Weights of a small GPT-style language model, trained from scratch on English Wikipedia.
Size: 8 heads of 64 (4 for keys and values), MLP 1344 SwiGLU, vocabulary 32000, 56.8M parameters.
Each number is 50 + 15 x the weight over the matrix's rms, rounded and kept within 0 to 99. Layers, rows and columns count from 0.

# down: layer 11 MLP down (transposed), 1344x512, rms 0.207, rows 523-557, columns 448-511
# gate: layer 11 MLP gate, 1344x512, rms 0.143, rows 524-558, columns 448-511
# up: layer 11 MLP up, 1344x512, rms 0.147, rows 524-558, columns 448-511
down523:39 33 45 40 53 57 47 61 53 63 62 55 46 37 49 68 66 42 25 53 61 33 15 46 37 30 53 26 62 70 23 61 64 49 44 59 51 57 28 45 99 59 46 15 76 67 62 60 65 32 22 29 71 80 61 42 80 67 48 51 36 52 87 54
gate524:47 32 32 56 50 48 54 45 38 19 52 62 53 29 28 28 44 57 62 56 62 35 60 49 75 35 55 29 55 57 63 74 31 50 33 45 52 58 50 19 27 66 51 39 45 39 55 35 54 50 57 36 44 44 70 70 17 35 50 68 37 48 69 44
up524:40 57 61 37 50 42 60 39 52 49 60 28 49 34 43 58 39 59 51 27 53 78 34 68 68 43 59 35 65 42 58 42 59 43 65 89 25 72 43 56 34 41 68 66 51 47 43 42 58 38 32 56 41 45 56 47 54 30 42 57 52 78 44 42
down524:61 73 49 79 49 43 51 45 33 15 66 58 06 43 56 55 49 52 64 41 57 52 92 30 44 66 61 31 53 42 50 62 56 72 35 45 49 52 25 52 35 33 60 32 40 58 56 55 50 54 62 59 50 44 64 51 41 53 60 57 47 77 58 42
gate525:40 74 35 44 52 46 28 50 38 68 42 71 46 57 41 58 47 58 47 57 27 19 50 59 67 40 53 58 47 11 55 44 55 36 43 62 53 48 23 53 56 35 24 67 51 64 19 52 65 28 63 40 36 72 31 42 45 37 47 47 50 56 19 47
up525:76 57 54 50 75 44 36 61 61 55 56 18 71 48 39 64 57 67 66 39 83 47 45 39 69 46 87 57 61 64 41 73 81 41 49 31 32 59 46 69 26 40 74 42 64 60 40 37 69 59 81 74 21 48 49 51 55 45 71 37 43 34 20 51
down525:48 27 70 67 51 49 37 53 36 79 45 57 66 43 65 60 74 45 67 48 71 54 55 57 78 39 47 73 34 23 34 51 77 47 29 50 47 41 14 57 55 42 87 55 51 47 36 54 45 61 40 79 70 53 81 51 50 68 76 53 50 41 15 34
gate526:33 60 52 57 34 54 32 75 29 47 47 38 80 75 71 52 52 35 30 43 31 19 42 68 64 38 70 46 59 39 64 65 81 43 39 46 48 46 70 61 30 55 45 42 57 62 47 82 51 34 66 55 76 41 65 67 61 54 44 73 50 40 39 55
up526:72 17 58 22 18 61 45 46 26 56 69 62 59 40 44 46 27 59 88 63 16 82 47 46 46 68 48 19 62 59 66 32 25 46 82 76 48 35 42 69 39 57 41 44 40 49 49 55 50 42 60 29 90 59 21 72 51 63 60 37 50 43 55 59
down526:49 49 51 37 60 69 59 40 53 43 34 63 33 44 45 40 58 47 43 41 71 40 48 36 39 64 35 45 37 51 58 41 54 55 41 42 58 53 43 60 58 60 85 47 67 50 86 37 54 68 50 53 50 49 66 58 46 65 58 55 48 28 47 46
gate527:47 54 70 61 43 39 57 22 54 51 39 35 42 36 57 48 38 40 15 43 45 52 45 69 39 45 41 51 70 64 43 22 52 46 35 29 42 45 41 42 44 34 67 61 59 25 31 34 06 56 51 60 29 62 74 67 29 36 53 41 50 54 42 61
up527:41 56 30 41 44 56 19 24 70 54 68 58 36 42 49 40 51 33 63 61 44 38 63 61 77 59 53 38 39 44 61 65 57 49 57 45 34 38 53 33 27 83 61 61 19 32 74 33 22 54 99 28 33 19 55 50 56 55 28 73 51 43 46 56
down527:64 48 45 75 50 27 48 46 67 71 74 48 49 45 59 58 30 35 25 42 49 67 53 57 44 55 63 19 56 53 50 59 57 52 27 52 17 56 57 53 62 74 40 64 44 61 42 48 67 34 41 50 69 54 47 75 39 68 55 56 38 58 60 33
gate528:18 56 58 57 74 38 62 46 43 59 11 74 53 36 53 48 71 28 62 15 46 38 39 36 60 20 18 77 50 55 70 61 61 33 41 61 48 88 27 31 25 31 47 44 65 70 42 41 51 29 66 50 42 52 50 47 69 55 60 53 49 65 41 69
up528:24 30 41 79 55 75 51 46 47 55 53 64 71 48 37 60 69 59 53 46 18 61 63 61 59 60 41 49 55 73 68 46 62 51 35 75 43 61 69 48 58 37 07 62 46 62 82 65 28 51 62 40 66 59 40 38 00 46 46 58 63 56 52 51
down528:42 35 63 47 61 68 50 50 43 40 56 47 65 25 64 36 49 80 67 31 36 45 32 47 53 60 68 55 52 36 65 55 73 48 22 51 50 65 62 41 39 67 00 48 37 63 52 49 32 53 47 41 24 47 40 66 45 58 33 55 57 62 47 66
gate529:52 51 89 53 57 39 43 63 92 63 43 52 84 59 30 52 45 47 23 42 33 34 48 63 47 39 54 28 57 42 67 48 46 62 30 64 46 55 31 54 57 39 62 46 65 46 30 26 65 65 47 29 59 54 64 44 62 35 60 40 76 53 66 71
up529:42 60 70 33 56 26 41 45 51 26 51 44 46 41 41 40 53 28 42 52 90 54 51 44 21 65 44 45 34 69 58 88 42 53 54 41 34 23 56 44 57 34 22 84 63 54 81 49 70 33 20 53 38 45 51 37 28 42 28 35 71 60 59 45
down529:52 50 45 57 59 63 54 63 73 66 77 60 45 70 59 44 94 52 36 66 18 76 43 64 41 66 59 54 42 66 65 69 56 61 78 56 57 20 49 18 75 63 73 46 35 49 58 53 29 38 70 42 59 72 64 72 25 41 47 31 42 38 58 57
gate530:63 51 69 49 53 51 37 68 55 59 50 30 45 51 63 72 22 56 43 63 48 48 12 56 40 45 44 71 75 54 49 48 35 67 39 50 33 71 41 37 77 74 53 60 84 23 39 61 72 52 55 54 53 51 32 62 29 23 45 65 33 71 88 42
up530:69 69 34 60 27 77 23 00 45 24 57 77 15 43 42 30 87 91 40 44 47 56 33 46 62 41 53 57 25 17 45 62 34 63 44 58 46 59 39 60 46 18 72 65 71 54 70 40 61 44 66 42 62 51 53 41 60 56 31 61 82 80 29 72
down530:31 42 50 53 46 56 66 47 53 35 44 58 51 62 49 21 49 31 39 33 57 75 22 57 28 48 58 37 68 42 40 61 48 65 64 66 40 39 83 56 52 43 48 63 66 71 46 52 34 54 38 03 58 60 55 42 17 53 72 42 55 36 31 19
gate531:41 72 46 50 61 45 45 54 50 52 37 19 77 18 33 52 65 54 44 56 61 48 89 32 74 51 53 45 46 49 37 46 49 50 33 36 41 65 35 47 44 65 29 54 46 69 57 50 42 38 40 62 42 80 53 52 52 72 39 54 32 57 45 38
up531:69 44 40 57 53 70 35 52 36 52 41 38 54 46 29 69 63 63 44 34 57 44 36 63 63 41 24 57 48 77 41 51 64 29 66 63 44 59 53 68 56 54 37 79 30 55 67 46 60 55 37 45 38 43 62 66 44 75 51 67 38 88 70 38
down531:63 47 52 85 69 27 49 50 46 40 64 56 56 45 55 89 31 44 58 62 23 40 57 74 29 75 50 30 42 42 64 49 41 64 62 28 46 80 63 18 57 59 60 33 67 47 65 61 40 33 66 63 53 61 50 33 43 33 49 59 48 48 45 51
gate532:47 42 89 49 51 66 44 57 58 59 56 53 58 20 55 42 34 30 37 32 80 33 24 46 62 66 53 58 60 46 22 42 41 64 53 29 41 56 47 70 34 37 67 75 60 47 60 55 46 71 45 61 37 50 85 59 58 58 57 59 71 50 51 43
up532:58 47 47 44 66 62 40 40 39 03 58 65 44 71 55 17 60 38 40 21 58 53 39 70 56 53 76 92 63 62 48 54 38 81 36 65 42 46 26 47 57 49 40 72 53 52 44 62 51 77 38 56 60 45 58 53 05 50 43 37 52 43 56 55
down532:65 63 70 48 30 45 32 49 69 59 72 58 35 46 43 67 41 53 59 28 43 72 36 37 52 48 44 54 41 24 34 51 56 49 71 45 20 42 61 63 39 48 57 55 75 45 61 44 53 52 88 53 58 90 42 59 24 66 50 38 49 30 50 53
gate533:66 41 27 47 60 60 33 41 41 67 49 57 46 51 43 64 43 44 64 44 63 67 67 36 59 65 47 50 74 55 58 75 68 52 54 31 62 50 46 32 47 61 29 47 54 32 25 38 38 55 53 15 50 72 63 59 50 35 70 49 43 55 44 54
up533:42 62 39 52 51 55 35 40 24 48 51 58 68 66 37 33 50 44 53 42 26 51 54 40 56 61 40 66 38 47 32 58 31 20 39 38 58 43 35 55 36 75 66 66 25 41 17 60 22 54 45 72 67 47 62 28 74 55 52 40 56 15 96 56
down533:72 71 49 69 73 36 54 55 29 34 49 55 44 71 50 54 53 44 27 36 59 61 50 73 55 44 78 46 72 71 60 80 57 42 48 59 38 33 55 57 37 64 29 50 45 56 39 72 23 31 58 40 81 49 26 46 56 20 32 36 75 48 43 43
gate534:42 56 66 53 66 52 46 50 54 42 32 68 65 54 58 78 23 55 44 17 30 62 45 69 66 46 24 49 43 15 64 43 44 47 53 37 47 47 68 33 61 49 38 49 40 78 41 57 77 68 67 35 36 41 62 76 41 42 44 31 36 63 50 64
up534:39 39 52 45 27 36 48 38 76 44 50 82 74 34 22 39 56 77 60 39 47 35 44 67 54 49 74 62 63 35 42 26 52 62 48 54 34 50 60 61 24 72 65 64 52 35 66 44 59 36 25 66 47 27 68 36 62 44 31 56 47 22 42 71
down534:70 55 35 41 44 44 30 37 55 56 42 69 54 59 52 68 55 73 52 45 50 60 40 82 62 26 41 49 59 49 37 29 28 15 59 71 64 31 56 55 55 42 89 52 35 46 50 67 56 49 69 32 31 31 51 43 57 80 65 44 42 13 48 48
gate535:53 62 49 58 39 50 68 13 53 47 55 60 78 45 51 86 45 38 66 60 38 63 34 53 31 52 58 33 57 39 62 29 41 47 49 75 23 63 34 64 61 60 58 52 46 52 47 30 58 52 30 50 59 53 39 59 39 36 40 77 39 45 37 55
up535:32 81 50 61 75 46 34 31 41 79 37 37 45 24 38 58 53 48 53 70 41 27 53 25 69 35 70 50 55 29 77 56 46 49 41 39 30 72 71 51 76 51 34 27 43 44 64 25 70 67 48 26 61 37 64 56 34 63 53 53 47 38 49 57
down535:43 34 47 47 38 54 39 52 36 53 53 60 48 45 38 35 53 50 33 76 53 64 46 63 37 57 42 51 25 77 58 36 49 69 55 76 52 43 78 38 39 57 39 73 58 54 43 42 25 29 42 59 62 53 22 46 39 63 37 35 73 18 30 59
gate536:29 61 42 57 31 50 49 40 25 62 44 50 80 32 43 52 26 45 63 51 62 20 58 40 28 48 45 72 49 36 55 71 65 46 42 20 60 55 49 34 45 51 66 58 50 14 58 80 63 47 49 40 50 63 56 62 70 57 47 40 80 46 67 53
up536:64 58 30 68 32 69 54 57 56 39 37 59 35 64 53 40 61 68 36 42 21 48 47 85 41 69 72 57 46 57 29 27 49 61 60 55 21 40 52 21 48 56 68 61 58 45 63 12 67 54 31 64 66 30 42 61 36 55 45 62 46 70 65 60
down536:59 64 42 39 26 59 40 59 40 59 38 43 19 54 67 48 50 43 43 45 44 69 28 70 37 52 58 34 59 69 64 68 55 49 24 50 53 69 60 54 77 43 33 46 52 60 49 40 34 55 39 47 75 56 07 54 35 72 50 52 27 64 67 61
gate537:35 46 49 38 67 44 58 46 47 51 72 56 54 43 49 64 38 42 30 64 51 60 52 42 42 58 41 66 54 48 52 53 49 36 42 55 43 42 39 20 60 69 38 61 35 40 16 76 22 61 65 48 61 55 39 37 71 74 38 46 51 34 66 48
up537:26 62 61 33 59 42 32 68 56 33 58 50 50 47 48 73 51 49 37 51 34 61 65 50 46 52 52 49 48 54 50 71 57 36 38 65 45 27 37 40 45 61 42 16 52 73 20 41 66 61 62 65 49 45 44 26 34 47 60 81 58 17 30 45
down537:22 42 66 55 50 68 78 50 42 58 51 50 32 27 50 48 44 26 57 58 27 55 67 63 56 38 66 35 45 49 23 64 63 72 32 48 50 49 47 49 30 47 64 41 44 48 58 42 68 63 64 58 64 51 72 33 33 49 44 34 56 49 61 53
gate538:65 61 40 64 64 51 36 49 44 57 70 31 84 62 51 39 65 62 50 37 37 66 36 33 52 54 64 72 53 58 58 43 45 75 54 28 36 62 36 42 29 72 57 24 37 65 31 52 40 51 48 34 54 37 58 49 64 58 34 51 37 78 56 25
up538:51 53 54 37 48 60 60 67 46 66 51 66 67 36 69 52 48 50 57 53 40 62 59 42 34 52 21 25 54 64 55 46 37 35 48 54 57 80 38 67 71 61 46 80 27 22 72 44 41 60 43 76 42 44 67 71 38 26 48 42 52 61 34 37
down538:09 31 42 41 47 47 47 40 54 37 53 43 61 80 69 74 29 49 59 49 55 44 37 36 39 76 27 49 28 41 36 39 45 42 59 50 46 35 54 28 60 50 71 33 60 60 65 50 40 83 13 28 44 39 30 57 59 29 49 20 31 44 20 18
gate539:30 54 69 54 73 38 69 53 41 34 45 53 78 45 53 23 46 58 38 51 22 55 65 69 82 52 53 65 45 33 76 45 64 70 40 06 75 60 44 46 53 58 51 46 82 44 42 50 36 38 60 31 49 49 84 52 48 33 57 41 30 25 43 71
up539:68 38 46 49 63 69 65 61 62 62 57 73 37 50 44 22 49 52 51 40 71 70 97 68 70 14 13 60 65 38 46 64 62 47 33 41 61 44 74 53 83 63 54 31 29 42 20 20 45 62 39 42 44 67 49 84 68 19 62 49 57 41 48 40
down539:44 64 57 81 37 74 63 26 73 42 56 39 43 65 19 26 53 36 35 30 58 50 58 31 50 35 14 45 39 41 37 40 33 88 71 58 31 38 70 15 38 67 37 39 45 62 27 70 56 58 59 30 58 71 39 71 60 50 38 50 13 32 27 57
gate540:70 03 43 51 46 59 60 41 80 16 58 51 34 60 70 67 58 60 46 51 55 62 16 43 62 58 62 36 63 78 41 32 63 75 36 77 42 41 59 48 45 43 30 35 27 38 42 32 52 59 35 58 71 57 59 45 50 72 70 41 50 33 65 71
up540:57 30 24 65 39 08 71 34 57 37 57 55 61 57 33 55 50 49 75 37 44 50 42 70 18 52 60 50 26 66 67 72 20 56 32 37 82 78 27 65 45 33 60 21 69 30 71 43 43 58 78 30 35 37 33 64 50 52 68 53 86 59 24 40
down540:33 42 51 50 71 17 57 53 65 48 60 73 80 69 62 74 42 37 56 37 60 77 48 60 47 36 38 64 75 66 44 39 47 55 14 74 38 71 50 44 70 64 45 28 36 46 29 71 29 43 40 36 38 30 62 55 24 76 33 34 34 56 39 49
gate541:09 39 55 40 48 29 82 59 39 49 44 89 58 77 37 50 51 43 57 41 49 64 68 42 55 42 50 31 28 36 48 73 63 55 56 63 58 39 48 42 56 67 37 61 61 62 88 37 34 54 61 26 28 64 50 29 15 65 55 50 34 60 48 51
up541:32 45 43 49 36 46 41 49 43 43 38 67 60 61 68 36 38 61 63 46 57 47 52 54 55 39 56 50 39 49 31 39 50 61 50 57 49 59 37 58 40 36 50 44 59 44 47 51 39 35 64 39 46 46 62 51 33 45 59 68 60 51 40 49
down541:74 60 57 66 53 60 35 68 49 56 41 43 57 34 57 58 46 54 42 34 40 26 67 64 55 57 50 69 60 57 52 67 59 32 43 47 47 38 63 43 57 55 41 48 35 37 18 58 38 52 49 38 41 54 65 59 65 31 44 60 52 32 49 45
gate542:75 31 54 85 62 22 47 52 71 41 31 74 62 57 60 59 80 59 51 47 48 48 52 83 39 40 51 77 36 41 67 72 61 68 62 29 53 66 42 62 40 60 42 36 51 46 49 30 33 45 45 30 54 69 52 80 44 71 53 87 54 78 23 57
up542:41 47 45 75 47 32 57 70 70 47 55 49 73 45 45 23 61 62 57 78 31 47 63 62 55 57 49 59 37 37 72 49 50 59 42 43 30 47 53 60 43 47 75 56 55 38 13 42 50 36 33 45 56 43 44 31 43 38 70 45 25 64 42 69
down542:44 52 50 57 28 60 56 68 38 68 26 44 31 35 63 45 35 72 48 49 57 32 46 54 40 35 42 24 40 56 28 45 39 51 62 41 44 52 46 59 42 52 38 22 66 34 42 39 39 54 33 77 52 22 27 55 39 65 50 47 36 44 62 66
gate543:41 54 55 54 41 62 54 53 27 51 77 48 52 34 51 65 42 69 38 54 42 76 70 49 42 46 62 77 43 72 20 56 34 33 37 36 35 23 60 80 44 57 52 26 75 64 39 53 55 35 32 25 60 27 48 26 63 83 37 65 45 28 67 24
up543:40 48 58 52 52 37 52 56 53 31 42 61 49 15 33 46 26 39 38 50 62 49 54 49 35 49 56 71 67 37 58 35 52 63 34 29 29 66 38 47 46 26 67 55 64 36 61 57 49 74 48 50 55 40 67 66 69 12 72 43 44 45 34 47
down543:56 53 49 56 59 69 44 27 46 49 52 61 45 49 60 51 29 28 49 69 47 57 60 22 50 41 58 45 51 31 48 29 49 33 35 34 62 24 58 61 42 41 68 49 54 43 45 46 39 43 38 64 41 53 27 43 37 35 50 30 47 25 31 30
gate544:31 52 50 57 79 57 54 50 47 42 67 61 57 40 36 99 60 48 59 31 21 48 51 25 42 18 26 62 64 59 48 43 52 86 46 43 30 83 48 57 39 52 30 71 41 43 68 49 90 57 12 41 53 58 55 47 68 65 33 57 42 64 35 66
up544:31 30 44 34 44 69 42 34 56 57 41 68 35 46 81 21 59 45 54 36 65 62 74 27 64 43 56 56 43 61 49 74 44 50 54 55 37 64 45 51 54 58 43 36 58 52 27 39 48 34 57 60 37 39 48 42 46 42 39 45 56 60 49 33
down544:35 62 56 57 64 52 88 36 64 55 42 52 46 45 27 45 87 40 43 78 28 37 80 34 32 63 45 54 52 28 20 50 32 45 44 51 51 58 56 61 54 42 25 68 32 37 41 49 77 62 69 69 64 69 40 68 45 51 19 41 35 40 78 58
gate545:30 64 54 63 53 56 65 44 56 18 56 74 33 45 46 88 50 48 29 57 36 35 36 20 57 42 43 49 75 45 49 45 60 53 36 65 39 28 66 75 22 62 45 88 58 49 27 54 62 74 64 48 50 30 76 51 28 62 55 40 70 49 58 49
up545:40 30 40 37 57 48 44 37 85 70 45 23 73 56 55 64 51 63 57 34 64 51 65 47 67 63 41 46 74 52 43 48 30 61 43 51 37 73 46 39 65 86 70 56 45 40 42 35 42 43 65 81 29 57 43 73 70 23 63 38 58 58 56 44
down545:50 31 43 59 53 36 54 73 68 43 76 67 61 36 74 56 50 74 26 59 45 56 58 63 70 66 40 26 62 51 59 50 52 70 69 48 40 24 36 46 46 02 87 66 49 46 27 76 70 69 48 51 39 44 59 65 39 75 50 68 31 67 45 46
gate546:10 49 53 35 55 28 46 67 42 47 35 67 85 45 43 77 71 62 83 38 34 41 51 42 46 32 66 49 68 70 36 44 83 49 69 43 75 32 14 17 53 42 58 61 48 38 57 45 45 40 72 44 53 48 48 54 54 75 44 54 58 54 60 62
up546:37 52 42 54 33 27 52 46 39 41 54 45 58 66 50 75 48 56 48 67 30 42 60 50 55 73 34 63 89 06 72 32 23 50 60 52 66 72 34 39 42 63 65 52 40 69 34 66 48 65 64 61 58 22 51 54 60 46 42 51 43 61 45 53
down546:51 51 27 46 60 25 55 17 60 61 66 59 54 39 53 56 51 65 57 46 47 48 62 55 47 67 22 32 68 36 56 29 40 36 67 47 69 54 43 28 61 49 60 42 74 72 48 14 70 53 53 21 60 73 34 69 44 60 23 50 28 59 32 77
gate547:48 60 38 26 39 67 52 44 29 29 35 57 60 59 38 67 64 22 58 53 49 50 56 50 68 40 49 42 74 36 70 54 54 42 49 59 48 51 47 50 72 75 72 50 44 38 24 29 43 54 48 44 49 31 45 51 73 48 53 48 47 32 64 61
up547:21 52 53 46 35 41 56 60 57 08 43 50 37 33 21 49 57 37 49 63 19 76 59 36 65 64 68 55 76 41 42 58 66 46 50 30 28 67 51 51 47 43 46 43 68 31 31 71 51 27 44 38 58 66 58 44 72 42 69 49 68 33 63 46
down547:64 81 52 46 53 78 30 40 39 42 43 68 42 24 54 53 72 51 49 48 36 49 50 60 25 63 60 44 47 74 43 84 45 51 53 60 41 51 61 74 76 38 52 57 47 59 49 50 31 39 56 60 41 49 58 50 62 33 50 52 71 60 41 82
gate548:50 45 44 85 55 36 64 70 57 36 58 51 86 60 59 24 30 80 45 33 15 53 47 36 60 54 37 70 20 32 67 68 50 31 57 53 68 64 65 60 78 33 47 59 42 80 61 83 47 55 48 67 54 40 67 53 46 63 74 64 58 53 46 59
up548:28 60 27 47 42 15 65 37 25 60 71 60 41 42 49 24 65 16 43 43 35 26 30 48 55 38 46 80 53 64 46 28 36 42 82 58 76 59 41 45 46 48 42 40 41 50 77 24 49 73 47 00 38 53 33 66 77 44 54 48 78 35 71 53
down548:56 67 29 56 80 44 49 62 34 42 58 69 47 49 45 46 72 17 36 59 19 25 47 41 76 65 66 37 25 58 71 83 26 46 36 37 95 55 48 41 88 41 86 48 38 47 53 60 67 52 62 54 55 46 51 37 52 38 62 21 43 23 52 39
gate549:68 46 34 40 51 61 69 54 77 34 39 50 42 65 56 64 48 55 55 59 36 68 49 67 46 55 37 52 58 55 59 35 43 46 54 53 48 43 64 45 56 47 51 39 60 64 60 60 45 24 49 51 44 73 58 51 59 35 58 54 42 37 45 22
up549:49 64 63 54 72 30 37 65 73 25 35 46 28 40 57 49 85 31 36 48 65 65 64 40 71 50 48 57 34 65 55 35 43 60 35 44 38 43 49 49 39 69 50 39 38 37 12 55 44 42 64 57 40 34 68 40 66 40 70 26 54 48 72 64
down549:62 65 29 61 49 44 37 65 58 30 38 21 43 61 64 51 25 68 31 56 32 66 67 64 32 17 50 25 55 32 41 60 52 39 63 40 47 38 62 50 38 65 56 44 40 65 59 24 34 57 35 70 55 37 53 44 53 75 36 50 63 50 48 25
gate550:78 69 36 48 66 39 58 47 28 55 36 29 47 51 56 63 59 21 61 39 41 34 21 73 47 60 34 56 71 37 38 36 37 57 56 28 48 45 68 67 42 67 61 79 30 71 70 68 42 71 44 52 60 15 55 43 70 41 52 59 52 28 64 58
up550:60 53 44 63 89 61 65 64 60 55 69 62 49 32 38 64 39 66 88 57 34 92 57 27 48 40 59 52 29 61 30 53 37 74 71 77 64 74 29 57 59 38 54 40 48 47 57 62 28 59 34 43 70 55 44 21 42 62 63 42 18 44 34 43
down550:12 66 74 51 52 18 44 49 50 44 58 29 41 58 55 42 47 43 67 55 49 51 51 38 59 58 39 53 07 74 45 42 65 56 65 36 83 45 42 61 67 47 47 29 27 44 40 27 50 34 30 35 41 44 69 43 43 32 46 64 53 77 59 55
gate551:74 80 66 35 68 73 60 93 49 40 22 43 44 46 56 57 46 43 72 33 61 70 46 75 82 75 32 55 48 30 51 76 50 53 29 48 73 67 51 44 47 44 70 50 72 65 75 56 50 45 60 56 60 69 75 52 45 57 68 65 53 73 31 64
up551:57 48 35 44 66 64 40 65 34 48 73 51 33 68 31 67 29 28 49 76 48 51 59 54 75 79 48 53 38 35 46 42 75 75 35 64 31 69 58 61 39 60 67 49 43 22 82 39 61 49 69 41 41 68 44 45 68 25 47 57 44 61 30 42
down551:29 28 41 49 52 49 39 63 48 30 53 65 24 65 66 53 25 66 47 54 59 45 75 50 59 49 45 34 54 20 50 45 29 37 79 60 59 62 38 58 62 54 42 49 57 45 60 51 46 54 50 55 66 68 53 38 67 49 48 40 43 21 59 56
gate552:44 49 67 60 54 51 40 68 66 48 20 47 53 76 35 56 48 67 20 51 67 50 29 37 40 53 43 64 29 47 58 55 41 68 51 90 61 50 68 43 37 79 42 13 45 52 58 63 41 61 21 78 54 36 11 52 32 52 50 60 53 58 19 21
up552:44 59 67 37 66 72 52 40 16 31 50 78 66 30 79 24 29 52 66 35 77 58 60 62 32 54 46 40 40 25 70 49 49 66 54 54 62 46 63 75 58 44 19 40 59 74 48 56 63 22 55 43 44 48 52 48 43 63 23 51 28 33 41 44
down552:70 26 71 57 46 02 40 55 38 45 48 57 48 39 27 70 52 43 24 55 47 30 52 60 50 54 77 64 54 48 35 46 64 60 43 57 38 36 55 74 46 57 36 45 28 85 47 47 62 74 57 42 51 67 83 69 65 71 36 20 68 39 34 15
gate553:49 34 29 36 37 50 49 56 45 54 40 53 63 28 41 72 64 32 58 33 42 79 65 40 23 31 67 47 52 74 35 34 90 21 54 85 53 40 55 48 58 53 17 49 50 60 62 50 82 68 44 56 70 47 81 22 44 40 41 63 50 63 44 39
up553:23 55 54 46 48 56 34 50 62 52 46 36 24 58 38 63 24 40 44 37 43 62 46 63 63 40 47 63 47 47 47 54 56 52 61 71 63 36 66 45 37 64 68 42 47 39 79 40 64 65 35 63 60 55 49 44 44 71 33 58 19 24 58 48
down553:29 60 74 68 55 43 55 33 60 58 37 54 51 51 20 77 97 43 73 57 71 56 65 64 41 40 52 49 39 52 33 26 62 27 68 69 61 33 50 66 56 39 72 68 82 42 55 55 41 63 55 68 50 48 51 53 45 42 32 25 65 44 58 47
gate554:39 70 57 55 47 76 45 61 56 77 40 53 52 28 32 52 64 40 70 71 31 58 37 60 42 42 60 47 56 45 56 59 37 68 52 37 29 45 29 50 44 37 69 46 50 42 65 40 60 25 50 61 51 53 76 32 68 36 22 55 55 72 45 34
up554:72 63 44 38 64 31 49 34 51 58 32 29 45 35 73 37 46 71 57 47 87 55 52 35 49 40 70 56 61 44 72 51 64 59 27 81 61 67 35 50 42 75 58 50 61 53 64 58 71 55 32 60 78 71 45 65 63 76 39 84 35 51 64 65
down554:57 29 58 74 59 49 40 63 37 71 83 56 90 48 48 42 43 47 62 81 25 59 58 79 50 59 17 70 34 62 23 64 49 53 70 00 39 33 43 66 66 29 56 47 48 62 66 42 40 50 81 43 43 35 60 40 73 36 60 46 56 35 37 34
gate555:38 40 40 26 56 72 51 31 69 52 25 68 75 60 50 48 41 40 57 58 81 66 50 74 37 53 81 45 49 46 68 52 75 43 48 62 64 40 98 63 50 57 48 18 70 77 45 53 58 50 37 44 60 31 65 43 58 56 40 60 36 78 31 79
up555:26 62 56 51 30 65 44 30 57 22 03 78 51 45 53 57 29 31 25 53 45 37 09 44 69 45 48 31 49 36 51 99 42 58 57 49 74 71 62 50 61 40 61 32 44 58 11 70 59 34 52 27 15 49 38 58 29 58 39 96 56 89 43 44
down555:40 57 48 57 81 51 60 26 67 49 73 32 71 62 28 42 45 35 38 57 48 72 59 35 28 52 64 59 55 48 55 68 90 52 61 48 51 62 51 35 61 57 52 30 43 47 33 39 46 39 37 52 58 56 33 51 57 06 55 45 32 55 32 40
gate556:17 57 53 40 48 50 55 55 61 62 44 39 43 56 55 57 27 53 41 55 54 51 69 23 39 44 28 79 37 73 60 60 63 41 48 57 17 50 71 72 36 78 52 53 61 36 13 42 43 49 65 49 59 41 42 36 31 65 61 43 51 26 53 47
up556:84 45 56 51 34 33 45 41 54 36 13 29 53 36 28 37 74 62 39 53 57 27 66 53 64 47 39 35 42 46 55 56 43 72 56 63 82 56 40 30 52 46 66 70 54 18 70 32 46 66 53 26 52 47 35 67 62 43 52 23 48 39 61 69
down556:33 64 42 35 53 47 69 31 68 62 69 67 43 37 68 62 22 64 57 55 48 24 38 53 51 53 58 66 29 50 60 75 79 38 52 56 58 46 59 78 27 50 67 62 50 47 15 29 34 46 38 62 70 69 39 48 54 25 45 53 46 55 34 05
gate557:49 57 49 67 70 41 84 56 45 56 39 73 46 38 75 55 51 47 51 57 43 34 33 61 53 52 48 21 81 32 60 30 41 46 65 71 67 76 63 72 58 35 46 22 54 70 51 58 40 98 39 48 36 58 55 59 39 43 60 48 26 35 73 63
up557:65 52 51 27 43 40 37 51 42 87 51 55 57 37 45 62 44 56 43 50 39 57 42 36 59 24 63 77 38 52 61 56 40 53 77 60 27 78 52 47 41 34 63 69 47 23 51 55 72 39 49 47 56 55 52 71 57 40 64 77 37 58 33 35
down557:46 54 37 47 35 64 47 65 78 75 69 21 71 59 53 42 46 35 35 41 53 62 73 59 31 47 49 59 60 47 49 33 58 42 35 67 59 48 54 59 29 49 46 33 65 60 99 56 39 36 40 43 66 54 37 32 59 55 51 52 53 43 31 38
gate558:59 34 46 41 23 84 64 54 59 57 42 31 49 49 72 69 61 63 59 63 30 53 21 20 63 55 66 55 30 47 40 46 29 39 72 69 59 47 45 74 31 50 60 28 50 60 27 32 48 56 32 45 46 58 57 09 53 28 34 59 78 33 56 72
up558:64 57 64 52 40 39 03 59 33 41 40 62 41 50 48 73 58 45 57 48 62 51 37 62 38 68 43 27 49 44 66 47 70 80 59 46 76 62 27 70 45 56 45 62 48 39 62 65 45 65 18 53 57 46 55 82 49 42 82 43 83 71 27 37